python train.py --d_mlp=512 --activation="tanh_gelu" --attn_scale=0.125 --init="uniform" --init_std_qkv=0.0406 --init_std_down=0.0 --lr_head=0.00487 --batch_tokens=32768 --steps=4816
Each number is 50 + 12 x the weight over its row's rms, rounded and kept within 0 to 99. Layers, rows and columns count from 0. The size before them is the row's rms in percent of the matrix's.

# layer 6 MLP down (transposed), 512x128, rms 0.277, rows 108-120, columns 0-127
104:46 71 29 69 76 35 35 57 34 54 53 46 50 48 40 53 51 50 59 53 50 39 40 52 58 54 48 54 74 58 40 56 49 42 66 37 39 23 51 53 68 37 58 44 46 61 70 47 55 49 51 60 43 56 56 40 51 53 63 37 66 59 71 39 54 32 49 53 72 59 52 58 65 49 42 35 27 54 44 24 27 61 49 28 64 39 57 62 49 57 29 54 42 46 63 63 30 38 59 56 46 61 36 43 55 56 61 54 32 32 22 50 70 75 49 49 49 51 45 43 50 40 61 49 44 52 55 81
123:44 37 68 42 58 66 41 54 68 42 42 43 51 56 58 49 68 44 55 40 45 39 76 52 36 53 43 59 34 53 55 67 29 74 52 54 62 47 65 63 53 61 33 72 73 50 71 63 57 54 56 37 54 51 59 67 45 60 69 77 61 43 55 24 72 44 48 43 59 33 62 62 52 32 57 64 67 56 42 39 55 39 58 51 64 49 44 66 40 46 53 45 49 25 42 30 48 54 70 61 35 51 34 40 49 59 70 59 56 58 64 50 44 61 38 29 44 39 55 40 45 38 37 38 64 58 39 39
087:57 51 56 41 61 42 65 65 33 44 43 58 55 62 69 60 38 53 67 35 56 53 34 48 67 64 35 67 57 61 43 24 41 54 54 54 42 46 72 63 65 52 77 48 61 76 57 59 36 34 57 53 29 38 56 54 52 44 34 45 35 71 53 37 33 56 47 43 57 44 64 28 50 42 38 33 40 25 45 46 34 35 41 37 54 43 57 59 51 48 67 37 38 36 69 34 31 44 45 53 49 46 52 31 53 49 56 54 40 45 56 65 76 47 61 42 44 44 60 32 53 58 45 39 44 51 19 59
120:37 44 57 62 52 44 29 74 47 50 44 42 35 54 40 46 33 70 51 77 40 48 55 52 37 54 28 52 46 56 32 39 38 40 62 45 64 73 56 34 44 44 55 61 46 26 56 46 52 57 46 46 43 68 37 50 41 68 51 48 64 48 75 55 58 51 45 40 47 54 53 48 56 27 44 35 56 39 52 28 54 49 69 42 37 39 39 50 44 36 59 53 41 33 32 43 56 26 42 73 34 54 51 38 53 66 27 59 27 38 33 20 43 69 68 54 45 60 56 54 54 66 45 62 50 52 39 40
084:77 56 35 56 55 68 56 49 32 44 64 38 34 48 46 54 48 63 43 60 52 52 49 58 54 61 62 47 56 42 35 52 62 47 18 39 50 60 55 47 46 27 39 54 62 34 80 30 80 48 57 43 60 46 45 45 35 51 55 43 69 53 37 41 67 55 70 40 59 48 46 67 40 48 50 61 36 46 58 37 45 51 51 60 42 48 52 39 19 61 70 45 77 40 32 68 56 41 46 49 62 42 53 45 41 51 52 26 59 44 52 44 47 46 50 30 44 34 52 61 23 33 68 71 38 53 58 44
102:49 40 48 70 60 57 71 46 56 51 53 64 52 24 56 83 42 55 66 33 43 65 40 53 52 39 28 40 46 64 49 48 56 44 51 60 57 37 39 40 42 58 35 64 48 70 36 60 47 59 60 44 51 39 26 32 57 44 55 36 43 59 24 56 52 55 66 44 59 41 37 37 32 53 66 61 77 66 64 65 47 42 32 45 52 53 38 52 65 74 57 44 52 73 73 70 40 36 44 45 54 69 38 39 40 33 35 60 74 53 48 44 62 48 47 45 57 49 64 62 49 58 60 54 58 45 61 52
111:25 45 45 32 36 66 53 53 55 47 33 46 45 25 72 60 61 54 40 68 55 48 78 54 69 37 53 57 51 38 48 42 51 46 59 32 30 34 68 62 71 68 48 66 52 65 37 26 38 48 57 53 55 55 65 34 61 58 60 44 46 57 44 73 65 58 51 58 49 56 36 62 57 74 45 45 46 50 47 78 53 43 48 43 41 60 53 58 56 52 66 52 67 43 25 54 61 44 59 20 40 63 47 31 62 41 54 46 59 57 51 59 45 42 49 38 48 54 68 62 45 77 65 42 44 52 44 43
127:52 60 56 58 44 46 41 33 59 42 53 33 43 55 43 45 64 39 53 40 51 58 54 60 52 65 61 65 52 71 53 50 50 42 54 61 21 40 44 36 42 51 40 49 54 44 69 63 38 65 22 48 65 58 39 46 38 49 63 50 62 44 46 64 46 68 49 60 55 41 57 39 72 30 49 75 61 22 63 40 57 63 55 20 51 66 47 42 66 65 63 48 41 78 44 65 41 27 54 44 55 46 65 56 56 34 66 42 67 47 66 61 63 58 63 49 34 55 41 69 43 33 56 50 48 63 57 74
110:34 63 47 42 46 66 43 51 53 58 54 45 35 58 66 52 49 33 49 33 40 46 38 36 61 57 41 66 70 44 57 49 48 46 52 31 75 45 50 38 45 50 50 67 57 46 60 52 52 45 42 47 37 55 63 63 51 65 50 72 41 65 59 45 42 54 38 37 62 38 71 23 32 42 46 46 49 23 57 34 46 66 48 30 43 05 63 57 40 84 60 49 44 50 54 62 47 50 55 58 36 52 35 54 50 57 48 40 45 62 50 33 24 65 61 74 37 41 54 45 47 35 44 50 51 43 61 62
110:34 38 36 56 44 22 65 46 65 48 74 37 57 41 75 53 53 54 54 59 49 63 59 49 59 44 47 43 71 57 62 53 46 52 38 57 82 54 57 60 66 41 35 47 53 72 52 62 28 47 32 52 34 38 44 55 61 40 65 82 45 43 51 59 49 44 55 51 45 32 68 52 46 50 52 41 49 37 68 48 57 55 44 52 59 54 61 27 62 54 25 52 57 72 41 55 56 38 41 58 34 44 64 51 31 39 49 40 62 55 46 61 59 34 48 43 56 22 34 37 53 21 58 63 47 56 38 48
115:52 44 52 39 67 61 52 48 74 56 67 51 48 63 38 54 41 52 57 50 24 52 43 70 39 42 48 61 52 47 34 46 44 50 60 51 50 54 70 67 32 26 64 67 37 58 31 45 65 51 32 32 38 58 45 34 43 52 58 65 53 41 60 33 36 35 56 42 54 40 59 68 60 44 37 63 66 57 54 59 48 48 71 40 40 45 54 72 51 69 59 49 73 63 48 58 74 71 49 49 21 65 33 55 69 50 61 46 50 55 29 61 46 46 61 58 65 61 48 53 66 62 30 49 47 31 56 57
107:50 62 64 32 59 64 62 52 50 63 55 45 65 55 58 62 58 61 54 66 57 47 43 59 58 59 56 37 82 57 46 39 73 56 55 66 15 42 51 26 57 66 47 65 36 43 43 50 56 53 23 80 46 41 54 47 59 61 38 55 26 42 75 41 54 52 49 56 43 54 54 57 48 49 55 24 39 48 58 58 28 39 48 45 61 53 46 24 61 42 64 60 64 52 52 50 51 54 50 46 54 51 41 57 42 56 50 57 50 52 68 56 37 45 48 48 57 31 20 41 70 63 57 51 45 37 33 23
106:49 45 52 64 39 66 46 47 58 44 42 50 55 53 46 60 31 43 34 38 50 45 36 29 61 68 40 62 52 72 61 71 49 93 58 33 64 53 64 61 44 51 56 44 41 36 45 40 42 42 60 54 42 37 49 32 60 68 50 54 54 39 32 32 64 57 47 28 53 51 53 60 27 68 50 54 72 51 70 63 35 63 55 42 28 19 48 44 41 44 48 66 65 49 56 71 38 64 30 57 22 54 54 31 53 51 53 49 47 50 44 45 45 60 63 45 57 48 39 57 41 58 43 49 68 43 51 54
# layer 6 MLP up, 512x128, rms 0.283, rows 109-121, columns 0-127
105:81 20 40 53 50 30 50 26 45 46 41 63 65 57 66 51 57 67 85 56 51 41 61 36 33 47 51 66 60 51 41 49 40 65 70 50 57 82 64 71 58 48 44 51 44 57 21 53 66 27 58 43 45 64 62 61 52 62 47 55 68 36 23 63 35 35 39 52 49 70 45 59 42 46 46 51 52 47 66 55 68 39 45 33 61 54 39 49 41 57 47 60 62 57 46 67 43 34 46 59 49 59 44 42 44 49 54 57 34 26 57 52 55 57 52 39 57 47 38 44 55 55 45 48 53 42 56 48
099:68 54 48 24 53 38 70 41 46 56 42 37 56 43 62 41 37 31 41 38 37 48 38 46 72 51 35 37 38 55 50 47 53 51 58 39 36 40 50 61 70 48 74 33 50 54 59 54 50 75 32 31 49 37 70 26 45 37 42 66 52 53 61 54 43 42 69 42 46 44 63 42 55 69 39 51 32 39 53 32 34 46 63 45 63 48 37 41 57 59 55 50 49 62 44 66 43 51 52 56 81 39 47 36 51 45 62 69 21 63 45 37 23 58 55 33 38 49 38 45 56 41 52 42 38 61 45 63
107:58 63 30 34 58 30 47 38 54 30 36 57 48 64 65 36 25 42 52 55 28 59 45 72 60 62 39 73 69 31 53 46 54 52 40 48 45 32 48 57 39 50 51 45 43 45 49 52 33 39 55 69 37 60 36 52 37 58 64 36 65 48 42 46 23 57 67 67 37 46 26 48 49 43 40 53 40 43 39 49 30 53 65 39 50 49 53 38 30 43 62 53 84 49 41 59 25 45 35 28 51 34 51 33 63 57 53 44 47 44 48 48 41 49 64 49 39 73 58 44 41 59 50 62 54 57 51 32
088:34 52 68 50 66 50 42 34 58 75 42 55 50 42 48 42 52 22 41 52 27 38 33 28 43 44 27 48 68 74 43 56 45 63 48 49 61 51 61 59 46 69 54 60 50 27 53 65 35 45 57 69 26 51 55 59 70 58 45 65 54 59 55 54 58 55 67 44 60 63 35 39 54 51 43 46 63 38 30 64 52 49 58 39 43 73 50 70 42 45 59 42 41 67 46 22 41 59 59 63 42 56 56 56 74 68 51 42 33 32 47 69 33 51 53 52 37 55 42 38 39 42 59 34 57 49 46 60
104:58 68 38 54 52 62 40 54 41 71 77 41 31 44 50 47 70 43 61 34 61 55 68 65 67 62 69 33 42 68 55 54 35 70 31 59 63 50 38 39 56 63 59 39 36 54 59 25 47 28 29 65 33 42 65 37 53 52 51 43 53 53 46 66 49 49 54 50 44 43 59 53 61 61 46 39 26 48 63 60 34 40 67 43 35 48 33 43 32 57 49 53 36 51 53 63 53 47 60 44 36 53 75 63 42 71 57 59 43 43 71 50 60 52 44 60 71 40 55 67 45 53 54 33 53 26 55 49
098:67 29 48 63 38 54 26 50 51 56 52 62 14 58 55 37 63 39 56 73 34 60 55 42 35 42 43 65 50 46 46 51 40 59 34 56 50 47 27 72 43 48 55 27 41 42 65 40 57 29 65 70 65 52 56 88 48 48 47 41 53 32 54 53 50 49 54 42 46 50 52 34 30 52 55 47 27 52 55 44 48 65 50 48 63 54 75 40 60 50 55 57 39 45 63 52 47 42 71 32 35 40 57 38 66 63 57 38 76 33 60 50 55 38 41 57 57 42 59 55 64 35 43 51 44 39 63 48
109:60 61 41 45 48 42 49 24 54 56 40 41 44 27 57 29 55 50 50 38 56 42 35 56 63 39 56 48 60 45 79 44 57 46 53 48 46 27 40 52 48 29 57 25 71 48 53 60 52 40 44 49 63 27 35 50 46 64 33 33 61 61 36 69 68 55 76 66 56 54 30 27 51 36 61 52 65 42 62 36 50 53 61 47 46 47 44 47 47 48 41 62 36 45 44 63 54 72 35 42 60 42 62 60 48 40 71 83 37 49 44 47 59 62 50 58 38 47 41 41 41 51 61 72 67 41 45 37
108:51 40 27 60 43 76 55 51 28 60 66 61 43 50 49 35 65 51 52 59 54 63 45 50 75 43 54 68 47 48 33 40 46 61 34 39 55 63 41 54 51 48 66 64 49 60 57 51 58 41 39 42 45 61 32 64 62 48 35 35 34 49 38 56 54 64 47 45 50 36 52 27 61 55 69 84 39 53 44 38 49 62 69 48 63 49 50 49 55 61 53 43 41 54 59 61 67 67 44 68 61 45 49 80 70 57 68 52 33 67 72 69 58 43 48 42 49 63 45 31 72 40 40 46 65 35 50 39
096:50 43 49 44 48 60 48 46 35 37 40 63 49 68 34 57 47 55 36 42 40 67 48 55 31 68 50 63 48 48 64 62 44 43 56 55 34 49 31 58 50 60 68 53 54 49 51 41 55 33 74 56 45 49 54 49 46 64 50 23 50 72 47 78 62 41 46 30 59 42 32 33 46 44 52 63 48 34 56 41 84 62 64 24 40 55 44 42 42 44 55 47 55 74 49 42 49 67 56 42 40 50 54 57 76 60 53 43 52 57 72 30 37 31 73 57 34 43 58 63 62 46 51 60 70 49 72 64
118:52 59 37 40 29 74 50 64 49 43 54 49 70 59 50 51 60 41 50 58 45 49 45 54 45 47 53 65 50 60 46 57 52 42 37 59 37 66 41 56 42 40 59 57 55 27 33 50 52 41 68 32 62 74 35 46 63 63 50 64 44 67 68 40 51 47 69 65 49 56 52 34 37 74 34 88 46 39 44 46 52 40 63 48 40 63 43 69 55 50 43 56 85 48 38 53 60 62 75 51 56 70 62 50 62 62 57 53 42 45 41 53 57 64 51 75 40 60 48 58 39 64 26 50 43 55 29 51
110:53 47 30 32 23 43 58 63 50 58 70 54 64 55 60 39 56 53 63 54 72 54 34 53 49 61 56 66 38 65 38 43 59 49 42 51 38 44 52 61 75 60 65 59 44 32 63 52 51 37 47 65 47 44 73 50 62 40 25 43 46 48 57 45 55 45 69 44 39 57 56 54 34 37 74 64 48 68 16 58 22 50 67 40 62 49 56 26 41 49 39 60 52 32 67 35 37 38 53 40 38 47 39 54 53 66 55 61 40 60 65 63 52 38 41 47 55 50 38 59 50 51 39 41 23 37 57 47
114:76 35 62 51 57 58 48 51 74 42 49 49 65 57 43 47 31 54 44 65 26 41 54 55 42 59 43 21 60 69 32 37 44 58 41 64 51 46 62 58 58 32 59 50 39 51 64 67 63 21 53 38 32 37 49 43 41 47 53 33 52 59 66 45 49 42 53 41 40 47 44 63 53 46 71 67 65 47 63 47 52 56 49 46 59 46 56 78 25 55 63 64 58 58 65 64 53 65 59 53 60 33 65 31 48 52 39 59 39 46 71 51 60 54 39 33 55 37 31 39 54 63 33 60 50 25 37 56
090:51 57 67 60 71 60 42 62 47 38 39 53 41 50 70 49 60 29 34 47 64 46 25 45 73 43 59 45 53 52 37 36 68 61 78 51 56 53 53 44 39 54 43 54 42 48 68 53 47 39 37 74 50 42 66 59 37 31 48 59 54 64 38 57 48 39 60 26 48 57 58 36 62 65 46 43 60 59 42 47 68 38 49 60 58 61 41 49 46 40 37 29 44 64 53 51 36 44 48 69 51 43 62 44 21 35 53 71 58 42 61 73 70 67 64 32 56 46 54 69 61 44 27 38 38 39 55 61